Weights of a small GPT-style language model, trained from scratch on English Wikipedia: 13 layers, RMSNorm before each block.
Each number is 500 + 50 x the weight over its row's rms, rounded and kept within 0 to 999. Layers, rows and columns count from 0. Numbers have three digits each. The size before them is the row's rms in percent of the matrix's.

# layer 9 MLP down (transposed), 704x256, rms 0.0714, rows 593-664, columns 64-127
097:460561498520488453573531575458503458498585471516394519497443455421557484529494485459533496429509506472507461519472553462528501482502501384455360506485525464453533470510550536497483536503408481
098:513422460539471503620497480652423523510520515556424527721587535422455415406517445511488519476509462461456518488487526477450459503645586471464489518534413584411447509525573416487459485567480585
092:521541473512560488590521473519558502476542530466530501555515466506544542531488516417467483524536585461440490498505462450445505410548564496578662509473471524407498432489468531542523521547516543
099:535495454346469557461552508479479472485461548534513506548533551517535568481530437510535523429533531507425460580525469494436487472550409497527524456472461582466495480479529485478525540554570517
099:518582494543485557482531524546517471455479420490460505489598497427519443476530429431510541448531504557443534487534486517474481438528413500566523463508567524594498557504468508457491552400532500
093:467546515455556506619476594533474583512476437607499509526516521476454503542569549454540467500549541502552529566561501450481510580546559430482524475480548563417546522598463483479464480511501453
101:564550537590508385512502505527500482498432520514413393472437447508495579526538495388456494567538483446543440550489500449569410548540525505531463475528503449480418595553472465495402448511408444
095:578538512547459572477508477446436525535489466484442421262555564470409480556491555438538514576447461455486595517534469547564515501396504504441594552409508512517513460499556549596567491567495461
114:485454509533537501504472473566579542512509467518519469597453468533508437547543468520468508525559517510397445524444447447439529450504573401470440495522459471496589531474452471413484527510530525
109:397453465490416579522462549436561555503544480636417459539559422489494521476459484582463577472519445518569432492511592577540451505512474478495566537498519451448520488449469550488491456498492526
101:486560466508483524530488509488391518503555476430480459375532496530538483546424542487486486496521509450470482477387500522461395520468559461514488554485543518580531502476507500523328477419471457
095:470474525582434595566505565419460499500449444573541467461522426477441518492502520448545584429482460538475433416514561515440457543435481540384560465532463591464565567408504519532478421428555489
106:479516581499523505446571547498454556513518553516460419475459442549470584449397535467500480422466463489617521509574543557580467551484522590509519527483548500470536487550490473511479624465462436
102:532475497500507466510567491612460549553522405523491527466516511422568542543484522477445503506524479519523478509548507522466556511510441475542435486584503449470551564551568468419444521502503490
102:502476477399578547478501494536590473551522475586438476495485489451546491487498553602431585490553443537404493476467396541460543507527528506501477519506538552501439416484550426517542592497469439
103:449524474492487568442432498580596530415489513500491494519452471506593522517496485563561563507526573474494507538423521501527510581473562467429573502531434544548464374517483488481488504500473479
099:560563599535495458462520482513488494462530524418520470593414408520538519612459573441547600419474440510433614512509503555417403465537493512645448460469532476491577479538536512577568497559512439
099:471513465448442427471549563483461493539552544471580548725539539500491489443568433442480441498501560516466555556514529508473634642479542514483525476483496456426545443570541489538412534539510518
105:486528529478508452496494464534461450555413520480498410525512502494517486505489508435547523524439565440482544462629542457442585567439591437443469368530506516508425464558491473581517421489493462
113:427468539462395517516510394602600515444428397529533539501548419553446440515577491470525550528490537498386494483547581464524501419585473492482442480424474475532570498465506557458485529410440506
099:531426457538541494502505447509543463625472469504577529717525447467527529492505478419467423482469557636470465542535488496476561439521424450501550500594602514584400506539516485540510472480420463
107:597452517521550482432525577520509465524560460504597554577511546499540451454468407464581437501450487506485563546405481471474666500492472535540518506498574459473524596518467475581502601490459530
086:494546548485503512538537493523507515422464442435484585386485516547494455581535496401501487476448593547494419557526436462508572526552550519555519503530447470465542470529494510557558468473429457
100:456504434606502440492478484548413517528531475441548493439512494500473479561468421617511561458429496502533572537589531537520550462519498469481370461567471459473509473507485558490520529561532481
095:474428443493529476485471474540459535482565438490501488738482443551418547569571566531468513497499524354545503543484506491471511473596552502463583458443483469482486433544444445559563571532583519
102:419540403427512450414526380487422552395460521495536448476508486465450536505542480634496511538494464514568496500480465447463510466454423463580469605474562464464528543495572536406473528511561499
107:492429464504473456587448499490504489413488519477421473571505489471449430446433514533552535465494531499501415513587431433477483524520508581438469504453479450573567370514507444471536530495425557
102:456505493456510594512468586522430446468569495534473402448556631526491464443520518592449511458544458514457558517501442499436551530516548609404465544424428490489501534459468468523479457434497532
095:523470473505498504506498471507508515563528537496529489634511576553576527413522464432500540522523511490413490450516502510451456538466443519466517516509484549500520401509431468546481459420608541
101:507578460451447457502480506593412566472614525554492497446465537491507505509503530474490459491530450595558518515525478529533472455549538549476461466512488451472497366554565478502562501496518440
101:414477459463471577372574506551469524498584497515517506483544545468525505487533507498463517535553487541455578603506499557415501465436520558485484552565502504437549533568473498591522503482520402
098:568493509506427530509428500429542520522536443499492484421525571435449455515416580541521518486446500503608533487539591545437441482505559617434574517477496479497491474486416519490584480525488571
095:512434569455539490499505479486483487490582436595453524651560514483503400578425494553498531522503524523469535496531443426568395445599534503485477516476479528467445413463463473421508573471512471
103:537576386497422643544551352542505540462452505509523522447433594425530491556492447539494443478476583462574488551525497500591564522468504438497555512497517517451463539456600522462358507518468559
100:534424471534474500461499604467452538498507514439509511425498461513503572564571586589498396466506562525560469508510510572505497497444457553483517462531554434500450443510528461513590509417474474
101:549516518549513604505514501570584541433432456505437496383451478448481477529558509509468537494454492526485494445534427510491606548536553447462414478571457488555614590530598517465477493514445607
097:431416528454413455464533477533432426458533496455449549503530413545557466465533413565486484605495491519537543516494538455447501559552515441495514579566451420540585508518493529492464522489577448
106:378514460618502569456574487477515477453520480557485470466500507527470543537456506500412626498502479533450481539430510545553431495466506483486519422515479517484473471498508515420575487487431511
111:505601507556536526508569523554520540474475542547484406521480489615523442452566545455469541538474503389548390487552497531459557486398524475512548393555528571458522560457481417518530557486583515
099:429502508525546580521524529496409486503575487443407463708509568498490524465525572551458450527466512388481414474418504545470523501424556527412490535451527454468565482516412558549583574508480524
107:505463436519486476500501432580585481493589504440512487468405445473424427465541505457522445420516490457496473582533546467495523601507523524436485584555640522503412509559474411530460467543571446
108:424621589532517516478500566496490419560589501544474432592515461502555538583431512562553597515565466484567460451563433435496551474457537540512462540495535505524448451441445399468478474553499497
100:499457489468486456465545574444463571489424576492531428402513414598439513518548558474483513539435441466469551479501501495518436479525500530446444547522446547519440531508467596572583519459520515
108:529532500432513571421480444511406486515532519499475492616560534511439502501483592485530513444464477486556587423517545494486431539457450464406484443415458452529422575428503448459542582511481441
102:427453470519480511471481537495636557455447580454455553508460475436434541474514460549555435622453495525410467511512577459486524460575554554478409454451578535565508513520564588477525417466443528
102:556486447532453450387435588474482519581400556429474568262515544549516554467504432382443509463437543551521410598515542443398543504511491498558512456426428542525574547484538549484502484409456528
101:503463526517594537496473485517484494522508607516466439574456443481473406519508414545432534432491556426523563489502544400484435447501535518508461518516537406484508631478437526505475507562465598
096:477552501445569552502579544571485496488549509540516432546549508545503478564492497407470463489423451476525418542497504466461513450499555554502501547501479550481394318534476498494529493477513507
103:543501492489458612486399407488482466540509398436530435544506496514467486591505452505520533411592523517521611401457500451637463489609564451579461518562468486490521523417545561517494488470567504
112:511475476488501490527478552488509500486446500533533414522456466401497422607492492592511447569587530517534459482542493498518536443474467477385435465537520426494556544555474492425446465533533451
092:499478480565473492394536414555585513502403532575385486457588516415529512458473493555537477556525420432518488541542405518548496509410503483467568463533496452490482460496432512473566492575525531
095:474437509437465437440484498490504396478520506502538522474410519538502450493497558544471540490517463486511435475419450478471392487424476517454457566559433613502555552507494505535511494570453450
101:459549547589493487549488522462484527528563538453573532444437481411548563532488521542493503546543568519527506414476564517419539602417429452488494478573597572435473453562456443477511476521500515
101:449528524420436572587537565559544487446517495493440563390538518541526545387478470492479484582509515504474485445465551516560540486492572540450493515469467532483545489505478477496544477558463535
100:490527468476508548564489499639471465516527527490499540378471510495510500425511448507529385495441518424474469522590369590409545509600532489587477535560549566470465505565521475476457506486389509
116:534493506480551462431503602445531475553418520437455420412483544560478509574480428469544572551500460572451499485572515383586540581515484522517538490509468499504511519507444539399605527621473511
091:538468366407495491529471467491515556588435547500595491503398488456485526457562488546573464562473550634489483423556565562548493532521476442454481550575511541481488516480555528438484477484499494
100:435473592530527503518596450540473494488367528546500514517424517415568575496437474520486500500481499499506458497571505477430537562440521515500472551542497442486526481534479480500592518549473595
103:508479489499428549639459423433502465618558551517521581406582547430546565545568457529465391527482466476540528507480504501507534460611471578492535596514468528501506483485526593463621571511485532
098:458516466542517445576519544474567504465491542506442519399468579578462529516490484468513424537510478428510399354554527548542609465536524517459422566524468609552537510488477491467557517405500461
101:525447585445546538530473570379501554518546441498612538414516477525451613516514504527534532490483465470516415487431559578521432520504601427536460460504501498538431569500473480521541556539420419
103:508414464569424516508573520546509543524574574445458597360605435591507518545514415617519486520550492519467535515471521531522444450506523537548467418510483479538503533470497420452520479388581469
096:539477555482621524583536524456474562519452452539664473579522540528561444460496521619505536524471438459478517561439440436591514480437535547406415600521494531507519513499466547509509463490518468
094:432550551590437559455464510492457470454499526506506428365483516525531560552502495506577509515398553494443521655452454422530431411385477528486488526473533464559481431530407571482495534449483482
101:490565502510526668383484522511628443481527513588494530562517561521379561509483550501489532488537493571545571441473589550555466455559469558440506405555500483567511538599537537483588484548418469
096:573498623516523431495551517533523492499535533655501485411444535427406551488476533518500503381475436465419465419478552388482500581483424447551517454487527597518399484451453478399377554492523438
097:573541515477558512482570570504506484423516546518491536607484497543460477547528587488521454672472443482548496445465504487471470533417541549568526500498364520518556474473422466523542478564384423
104:541518575543451728481479491564523491520521473454571512593531515610484448495380523498485548400596497451531502489491593548511537463516496505449437529557675571605504601511451489577479486475532518
097:436453512466477450508605485483538475499576470510476488459476445519527525433463519477426453508460508559537459447477485452549467439543548526614475408543450486483485487526459492464519499524504456
098:488580535528483515513549584480525405532534473508531457444508481496538488462527537596409460507505471478563499568484471516539535540569533590560422499469519476429488510439606451485539569434493393
096:500507400565662537555444449599489518571453536515505470614477471549456487493521533562439420515566452413600409541510427619513523456495475508486540554481541542461563463604496588492506437523495557
107:527483545451545433553425511461396497515489553485480419568472530465495482537539508418466522554489596460447441540563394585488486544450499457536518435490580402544547567492548516540536538500474553
# layer 9 MLP gate, 704x256, rms 0.122, rows 594-664, columns 64-127
089:459497464420496541551467520587440555495558494475483436559551488488561486381524456483514525456471538529521531521480567455569513531600572420535483502553581586503544547529613435481489503469605551
090:497486487514381490468534526524482579576553421518516471652498481465504447506477517588487458436532530615505499461520488555569473501499562468429440506573464424558437484493513526543472506496406488
102:486442467421540546519486456519523521389526442533487431416517485448513473459435428451462526507536461576490482448605472430552452466578445546474451520521529553496563469514445436541478519477546550
099:593495441475519489513487475525570524520591578468533509485461532427419421573435462423447537397483508448451514551485485427492534468432490530450479415502475558503612539456521411534473453513538524
095:511540501454575566585497548556448508568420398540548580519505507452553454573525486514494472534479507509416504483519483521496516447483412458459444384550531481506587452573534473538505482575505436
101:509526480422556513579437481608537506600461427475454471490493496445507507490458480506473517480445552543498513496551519592523389410503448540464546518542541601501519530459485473422489491479536465
101:541579456535549466602456542543525571576453478552488457535479549452525445509499541486463549427551553532519484473459460504505477425528512541554452482557527504476515531571498458618432468553494492
103:476436495494518407513431519486449443539390437589456516519549460513606454500547568484467512534494589508527477492550525557460466465601456420532465563542571492589556516489529463569465460533505581
103:421492518474447492496489506436493456518438483559544490512538414498473451582556483535422585520503438505630474489457535532509451573549476589455585516559477570541531529495513490488503447463495550
103:541411551451488506496406550499500508469509418545506519478513498499517522369534521553472436486464470502539434510522472458505473472439479470475520500587494558587446519532407529513508490468475509
102:560460444482482509489475518507465500516473523428592556474446486457465498528522525532581429537542511471514493511541513494552502404557396518521416540542483456535523445530477436550492512525433455
105:470467474468581413528561530547482502532548460548591498445493504501515507578495495513595516573620420563479433490489521503474504515482490440472556476459602548560515585592416520513531555563500514
105:521489450503503497448524446435491446455453506533517486527454590520433487471503460368438503482565408519596440535443547578448451682510506536570546508495392517535572542508453467476510580530540447
104:613560481497512435566449568538475464584463502477480474536591560580535488570590571472459537513417444561598527467439492504512618508425516597613504441592502499518441539507527497486476466480483474
095:465488596485515410481562479451510540528491537460456505625566536435492381505562558509493505495427470470593459536407548570511559541454453392465460500419512512558576494483488556439600497407477485
101:390498488487518477469497523540539513422440509484471446635448472517540580529504389508612510495506442513489401568507533507439578523574472509517449419462467542526517592545515435547502524499501394
101:521481583420428478442557513542610468457550542485433510550522584639518551538556457527525431605517577527536481552464479456466403539514521484530543479516554618475487501428564511589526519500531573
096:503491480448516449521537492529439528565440506536510475569620477503518526446532489518513552505450529551537540534511516540437433492470460449530474420527511438579492578637437530550532512480516574
098:497568485437434521531543557577498545428451518417507483463500561538479513489526519476634509526465525502496560574541569497500475420596422454558469455477470475484480542507435433542495530500509496
092:506513563494550461520497531472451500582581414495520502485539471357508527618509423527480469540514444535560486570528497555513526486537442581519490455617531421505551421485585607510374327455478520
102:542357560489554465492520463503554506566550459516508533479464597484453479509517471464535481483438504477504506572438555535509546519543450438469524451670591509528469455520527506424463475389510471
082:441509573554477450487397397539500497455376463493547505470420499479509521503531423465398425532444522521464519475486451452579420473567467495543518467587434570608541474558449500501534471498493455
096:393474420449502563530481511574498342560557497406527583543639474491494505462558476469465541494520549509494483535563487431442423520532556536446477435418522545561510533503507470560426428505465551
097:495494518441541536449490435516471561456517498549484422449483621530550542537556575511540496491455564524452541581404454506437468447570530555532481462472483508490577513538426462527582557595523463
098:480528468489452437596477495528451449442427441526502431466430492618572542463472595523589468540500561543530563468509601535494497539439454473491550457541451518552550549531529478468441402521549565
111:523483545549531463536471467575459551541622448609480553526647558533536545502592534512515451492510518534557560572574500621493388550540583449496615436575522527509640350541516549482541574524486495
104:482492451548509540435553505544505547564375426512481525557535490533541467538489529372478546495501544488448573511454561436521514601450607472500561567458568556487552580495585492569488514552549472
098:460489539479528439467417546480468420511448434496407391527497562497498424503545500503546515516519555601479474452501470546474426433548442388543497509529536470494500510461563440456442492418523511
102:445457433416515528571534492559487521480518452444622443471456502537553449463516521450512583542455471441572358572451511523546545574522381524504533519448554510552366468568518459528481454540472503
092:538532523622496492552370480512504509524443361484536492443468504557475497471507477486517506556566533544598429492468457500550435480506437576513568593402424522480501558508528535484521385470554409
099:525499461543485516552497476499486495493470481519557494452575540442554528504499488495460566559490547521537425550490523551494483537479429397612468420578556564405487459592553525537484516443561599
095:521452603445536544535392603473471589533493445506534545333511528534519517434471562553563592558495544539577534518477511522492601511493564558432544579472443402502418494414444511447481474580562505
107:527459519505486559530583472546438503461570486550538403575520458475528415486504521511523437580529525541443499521550472536614486454575477577501536518542560459500545548469434474496475451541533492
092:537543458617389653471449575566480521533545526519441435579438508490458482484424497492462373503549505484526484522551382593567485541477512560464500437492464572526500588504489498438557518471508556
107:541498497509540494516517441385560465494542549516565407409532480513507483542522514417513437498502535559486536468670548438494516491473502628431465544482425431553479541508432459580545475494541462
099:493580414506524477476442487510647564569532533482526536509412514409453568529404482564518449420599552484496511558537496478580477550492475434515489361482453444481465474483534458502445516558466552
099:510501504499527494534462485530553525460480455499508452554528487480493511437448574414448530498520494506526478504502500512494513443442455485424579380504452462578535501565473548430576541506522541
104:454445438535483489572484441523464513525486446495548466521490550549473541509456437500412498553554534535450454460427483420393544579493466520446553495493558508511542446462521536489496510567468498
080:462479557421535558434519516477452490510565538423497474503540478437533544515559578489478426480483467556538511459454475472477488505414558505514460577403521422422560511484412600489581523526491516
106:473561558496594539531438413529477533412509500429501471383523425498577549516403466521488435500412457580411481610528444581486462571470489426492492489494532514505470526592467452516436501428533396
096:493499580558484497489475608469556495502508468489524469447489421524499493481415526478533482574555486466565546515433496532490517590552506548502471505440566541573461501477444469532461461457559528
094:467443512492502491543470539514538499483471520473528453612561544459428533485440512410502454523507534546576551507487595473584456480561532499590507470449509518613480497504562590570482480477517424
106:560488539444504538567475448480395439496413516441554524483503448522447573440414469534472530499572428574566535509447490439490539510490564524588495504517510491540522585461478524580494480452426482
102:576542536481497469505566406565504470566531410454536532527514509538542530609459441588469489390551450477416528465584472551606496580556463414539511432529530539469407576483469461511495533497486458
101:493439458521540397529456614513453507436510524482486546459491519472497574504567635391435489530442570587413431490473503507472521528431531460491560480570543578536537458426508450398569540409443450
101:531459393604549436432456557501467450450465439517454566457443514482495461525531506563428489590531549554453510430566508420431508499493492451505480498566531525571528510516562558452540483393520505
095:448452519433467481427500431548489598408519482478505376549530473576557537509508491597489451583466447469520455484541449590512450474482382489579498490508575552568507456619449553545540606511440505
106:517553405574604459498547503542540469571474474470556609468426459441437449445486461458477552538471423568450485452469519535494456533456419479517510551410479469471547553485525453478486486520494420
107:518506544500404426473441452530406449523514538541507468705428423534485446599507582465534488569435482494442512552432465527467425404542515408494588434489570470526503487477513416465522450532505500
093:464483496541486422482518552563504529537537511493488452453554486551566494535516551482472492416543526452585547470426514426544470526445463416572460489564509457473418476471464539448513551567541491
096:454543511521579422525400533501428521572502635530528468469476502470567506347533491483478496546575502542457600495516515426539589444552546431514456533455516467536468427447478463584453511458498534
104:546528510495500457498454513552459487532427498496404497503401512518420506474468526475492550549519536515534505561563530464563528515459432504375465465608510548448533509586482475353557419559463478
099:531546467495459539555520457532469525540528538506513434440497492589531461563528474490391580526500541487529519470377527456452503471612531515590536405460479496434594431427455467458561484429489562
097:519477564492434428487504456564513578544572534531510560534537492473486568502479462532552420580458488555456463583596540514458546549626548547524416483550508464545506470524561408543451553510575570
105:490522430583565525563470498490541482547480513420430565546525530521372500432442563540555502459533413504450399421476476615543470575530410487472513497463404519476473456526504427553497448522473454
091:378488585525505492488513579527595481568515525525512511489494457427420440477532540500545575473442527525520464490595461530438534524523609478413522536444523571489481553442527477470559540396510478
103:507468553523527505465544510570524552450602463443553477504587471457523497526490546509369534506623552471580566497515514488427533440526409576432548492569557489496590507507648389574421457521450577
108:489548451435565371460567523594423438524478469513445547377495501550448547542443414460435559496458490494470563434443502654507540499449537480577577508511533512387427463562517416494465563468513478
095:525485552463474553501519537500538572478569493531442566408467406596397501528485562520531481512607607570491597479505487507528545420424512537504474519505455526483528455502498462538527484475551479
103:455563490426472450464511468412542534487446424492538465433554486548461607585518455493549423558465450444543507541495610531431523507476498501568498495525519483465432579547629583537545531597508480
110:494423528473552432528525521485524529477500472469471484582536615521457606430498545578511461487482488474517535466459535443580594434512495518454597503470522483493487600499472388504488442515475457
098:508439538504463479487532422551455442405548480426454545498548412528461529554510459505434541403601442503543429582515475433533565577447475525560558384566455463525479562537500518475540529558421539
097:419574408429530423494504439581491515516557425470529490518475413578363596455490578511459563528373563508501484547462467506530547521510507436528525417511497467475384540486483455550451488495472391
103:470483501597425485519531463426501445520393541521516508445521425438588462515584577581491557464507507548529470449400514498445609539503470425502466478516549567568505550408459463555492489384428470
092:597443575485608530566447467479533477454534562549559555505468530420416495547508456470380500431483477537528457550424534374455468497477481428533491475579532566446465398472501384435419442464515477
098:583558523535504570612496519444513497566460466527437524571566548546482603544513590557445536530572483471516478524452405474451448450559440465557502390486490602574458503430601427443455452457480487
108:572497483443466464554547493484543523512469550522466392489507453589561597478510499541550553481489386535602527549557512484518493497492463434509540526465499448467415512498420442535485425453529539
102:534523376586592462587423476487563476560519460549556464449478554526467557495425511532455435497479474434482510442429420531452510456517397552483539508485462509503483577456421415544439522474562456
099:510400433493501393427542613535586514464395461570480467579522526566543482447514562464517464500570471512513536559549501529554517503522444631540484581451569488440520417510536522574522489528528489
091:486448514456564480468523499454530518474348400405501492421543464454423431433390515578494396469470485547463463576432526495461562517538511500583653485583503471514488407533405506454507432583530487
104:461537457470463573383421462536557473447568550500540536532514504542489465510462467434452429484420513461526443476548463541425529546570409579511523422471588458546481528527502426426448517455519502
# layer 9 MLP up, 704x256, rms 0.129, rows 594-664, columns 64-127
098:528511450513486501527643523461547522453494419521430420502470553542437490593542464542463438592473499527493458562523465524389477520399395515460553467456537433560515374514485452449553491506523470
095:427473553477528480511505517429442548511526540436545446687497416504458522529450487478570531495409471448498541546507513505570425510448466465528433492522464509580535489438519521478537601381513546
101:535487536489478605526530561391519408589452602519496486454550524407468581469468515436463548587523491510544532514490528518490475412528496499452531455474559513429541566403517525467514445424515474
102:502490501424477553462460510574566511526456485507526450488479534553558426572548460456534559412493510495527495557539540476464554487472497395444456479479418411511480584533515424478509532547563493
094:465505455520424546466438568529511392495559489498572551625416536509554441468431570503573501486521443472554517510521455485499506500495544500558494464488511432543426537497494480458501537471439444
100:547465477464482453547551520492435479462532459494526492449502527514497498395573495431592499547539471618502597527450621508503599479481548527497420514544439558513423551556496598447534489518509490
092:528357431494573453482543491481468549499465451499463564547437489541536510516412522504517518415495464586559468481524557467501432484562414445510538482535398580456516488440474495446473485517508487
108:509437510510498535513498505578528461451476540481535469434501450509505447438534525520519465447513507456497489470425567453516500488420472516545429500447501486473476500542607525456516561480455533
103:611499544516440555528500536446438593473442491455555398353411515431474431510531534538505498398480586479609543531517493452517541536544572535449558382475548438519445468550515478446503524441510543
097:505446535501529513453550552450595477515463412546565482511506399422525533491522531502519468472478374536501542541431530451513479575572495459534451507477549486461491575500472488550509410459534509
097:494527544471521545509470545456557488509443514551503580491481480452604450480601494398514540496505437378451541533472388450485522550540557488457503585621458503516471608545478421516514482612464559
107:494508478482500434480542514491513472415418466440449513524512475445535578557406457583457513440533479427495478438486416557539447522497413490570457596459514547416471521469460483437560433487470509
115:437538479497484495496459432590427460554536584499570519446460522416558469465470497539479390620538461533566435520482492508560552465570479520537425499559451477454515544471526473551515509509594542
098:524541511518509530568499449440492542397452526443462442542536581509502484507545397462481471456554499456486448441498544481499467479524579503492470484498542400447479551566490476552514534437453418
095:434470425467536499534544452443501483357537491473583522386544493488452543483541544405465532526508481503563483483487471456505513631490563467554494534538473528472425548452480525546528569550523478
108:467505574574522532513413520469511497588560405529542568551489468445491536514473497372528483473517497508437592528564544502531440395673535478586429425457491415589578524456534535511528516491534495
110:476475453471484520500512509513554539500551462496509462526524449530516573514533498526413472481630568431463515605575512449440446552471564406487479596486464509457562439602560454550513522474471531
095:466487432533493549530445434450510477485468434431488510516492609436509491472508551545501494414572485444537425474494481511420493464427462586478523439582505500592513541483526440470507472500582557
110:544549530518461428523556494488536424534499473478521408527491437482479515525581457514497518427447490519483479563502548447515428460497573528518435466494556527470515447483495470453486512455424543
095:509513554489507501525400539411489475416405529461506475425518581522488535590447467546532476516533445610502538535499478514537477468474538541438483434457517440615505500492448498553539527512432572
105:564541479485503448477446468443469573501434454598538426526483607512553525493616499493504456514586487447455533533474423539486496561479461517491446521525470496509537506539444526535372497419483439
088:493452411514590452497547513413464544517543487481478421513579427468499461474428473517525490523543461455462491490500571437531486468535537452475497503392524546563450534505475527518474505536509456
101:511457418447491495450472465466503443476499479438451580485607502509580466424452540500547430493449469407546533482447497481559472462470576447501460471467425447560505540404549477443509476497489622
115:501382430493634442536528584533507569503500479490533486476422439526568528545494552521512481539499552516477558521461549459470538463585547539543475477466445561504438516498424443506540517566517475
100:511529492481539397513537471559393566527505422550500472469482502439502532535575487451568515498543555550494484545468599539459474507515391603521523483506523532559515464519548456501524460508574533
101:583441439489442429472482439560512499415492539520486515511544521509461494388533528501545501531497482470501520573554538414605425525577558485429562582473526503469471421472535470425459521435497544
104:487524608499516408494533450400440477493554422529453492540369419440414526476545515525531481433466415535435496536480478460543477458568431586507582529532482472477414448525488470475516560484478533
091:515520490530440474533569497446486549531406552526660516502508475543499482513544523489382548523535531418501581562520532416538433530584552469471531477465445486483517582569569481391510487506444498
099:521515498460474465498467464572612536455558593480522434484536444525515520471407606493463438457646569467562414535531408571585405512488442579533562542615540516512392400443460506562496548523548482
093:586395531506482502480546461486435437523491503605519501616431579448464471387545472504531468420490490493442541399489454530606442611524442504594478530497497446479510570551509548466477505536516404
099:420564520613474466576512497496499493458514420503599573442557456381552548460512411504542516519569501517494602483419454564480579474487497502557472466525453544548668441513519489510537510489599593
093:496446450520507500489579528380414522505457578575531498495489485501435589472549475626469574468542565552539416504460516455516487428453506471416441479482544532561545475538546442569563452509457568
098:514490495476510476531517430433525515456513473537497464407449502548520514483441454491500460554444569518587496511459583498459501445381539463476499515469556476540432562489492532459437498574530565
092:533509511484544422482637545561504464512505476457495620476461451502473547519456461500459452542478559549499447558482486461510401649501515420507569487614463517489431530450568490480481510432521597
105:527539461485443401520527559506484409473513572425404500586508553467571484424514579526462482556532472489512483484497549543475538488436560448540495448427530523478478472512549556482420441528348529
096:458458532503663533501511501618480539554475548452444505526442406497563533419475522556520472558535463556469455437470527539466440483477634413441349519515485537481493440515520522490563462543440462
109:516479592420498379509489432462483525568504484504426457603554455477455464514578412519502497415534463493559491527472499498557540553551484447587545530432626465476515496465475512554433459511558445
109:424470553490436400546491398544484479477488500506450503532491541460584505444470457413513508474571564502548486506492515476467559520461516577444514514390605510475541533442544496575467618532549518
073:513418483435432462513503486509447549529499507566534495537579464550434505551461491524553469595534549704511607588518468479628479560537388347508533449488573449526535542584459517489460411519551515
109:521562444499518472498482474469498520488508502532645569507452491470437580549444467502526607452483572466474464452504553499514528583489509490492382487418545522590448481520520478540452484475464428
105:472500566470568581452488508477541424457563465524518435398500467507482441501513491529595459559578533441552514534552544486478482539545504469554481501480543527611405557433392461545526414552590532
098:514417456553499484497482469438504399446460467382530518450398487450530507527530466525453505506460430574560515540565520431558457360481566419425498517528460499484509472515577603474431477572551550
104:478503480409500456418452518534549521437497457617488472486573394522519441478480485403451529504420501501522513502470452435581496531515481642428490488455601545490451548426557521434436535601543503
103:449539497397483450542478515486527536513416540548503390482587596499518476450468418510576536450502511513503480552475503508496526432429475419566571513515536433510529566547479548520532500548512430
101:449533428499575506462585607488538521388533434435503475417467585556525462470576528479433508430479473536476293466563487463548526366458435494482518503543499473516491445499533537541558562516520520
102:486600583521531426456465469470566585561481527523518479545512499437567481489613529510395524460433485517485476561456540413361529512560486466484564479504507431529575496550527490523532472490542515
099:457525446500526489442510522450509561419519558484478481504478483488502536554421476496443470505536528472464498511494466493638483482457538466402448489476492481528503414430553496521582561465531549
099:528449509554412527488484521510471415545541473472495464530488490454509486571434534546461509553488454527395546501422420544509464488519543496490496484520548538394411456582484504498442497598536519
109:519469495476484385484457484494537415464555521585542365552434435550499423580522518509513476580489553544489499515431459557477492429507479497529597448469502468526512495524373467439483504526516558
092:581555528571503491610586443482574508462441542504407503386524525468463510402485466529529441563487427521606535514499566485491548541467574481533498524510509410557506409485537504528545502415492475
093:533535508529480493532464520471603552478478528535454401462480477455526551529512501492520477413465476466462498516591531510360560484457469460577557498505533386419522496546479440473538468455440507
104:536510461493525483515477601561459461476490485564437401309553440466426466528446498541508515442413455450479523494563512524584486424507552517491456396548453483527529544547549472479468510496536419
101:514485575479618529480419530474518600437461536442506535509582480470467468513501472435481539561481465528490524515466496523520498463531601492542495625502497535427487438491539491543516511549570516
100:407503489443489493486535474521551382525528387475451520494453491540563472478548465519431504448525484483523529472506536414523460401537494473539432489481383501557466577589533447539426428489522502
113:466470444546441470488552503461485518531447523497596551522570596586443539500527485448512496525523492565516545485512506410477517540636500555526411501497471611452516574516404549504508412582522560
094:563485451530587495443506534482482533570526516560451440491486481414459455516527589438478502534426467539512487535531481453450429522521541549485500522424448472524374435504526527549582523439572496
099:552474477460446490428573503488486492532547514487559523451429588560515492491553565446403547506435504554593514500499481570471513470465583509501546605476419560409487535492582416449490457493497530
103:475587539488475493469485491476527467482515508474556384521538522579595419520479478520480489477394486511544472435497525543481479485560473490437469609434489538549357429502497435512558425596490517
092:410549533567579526560526542494443486475513619457552427503465457471539472541439566576504528494467549559526539461446472594500516489527566470430510493515509493567423528518554467579540591524514540
104:424564459515443500569535474456464439441515507519612487560631639460431481516529501487468468516564535492429501547563367508605439471450535492503507635433468497516439578499537472506508518544460514
105:457528473632480544505497451565445486401496539424548592389514459506522507535474483432496463509557618507527541413474554479388466431500458512515509485436557487461525417572543460528471516530515502
097:452464521441486487597474451486562507516592435587589541498506596608427490473418508461515492441453472524518450574455495540509505498493601547550609504512473518492464536516523537462427466363467449
104:553509522519517399626545484507458490496535525508559578515524469495494524450506447448454534451587524608623496511470554480502477500534588479544481443477552479429495505512645462433446528508520516
097:585511559432560497450576513497416568472589564567493495464572523476637533499474448501550551488594525569468510523502556429441510551444540443422584526416550425541462437467488525429612434448430535
086:466444502403515541498485546551472603520402475558441469477547459496559457538528464435468548462482396543490397420495416441473517455480601456440471443420518546515523555512489456571552452534444574
095:535573416486545417577421534555448537577492393531490427518536493458474544537465427491479600540524563427458510534415475507407470526444520470460437511511511529469525418529426478547335500489586525
105:514524492559455626342448535564473483491554460542473553497498545543475499511489526597434509475515511488527422477449474600459509622481544521478495526493438510556449585470475450478514468514429454
094:546430457513523532632563448512568505532470535532519487486561537436550534422390494628484453477586481484543489502527529399498553563450510543542606547419476471550529594470524479461448505512503457
095:384457460558464512486599445577417598421495428421615535361493547494479520503540506466476554549540404443559453442434478495497476483522489526571473436591422392498448485534468478481447495439524555
094:504464472465491505383531583517512559496506551607504501533426472534460559486510460550515521529535536496489512518495479561528533429520472514457498432525541497501526529413497561503556523421470514
100:573435512455555511509503459491414481522559450459516521489596503581576548470529446534441560501417506519450422431478549419466563484497568452428462518519525536471577539500467507545501530493461513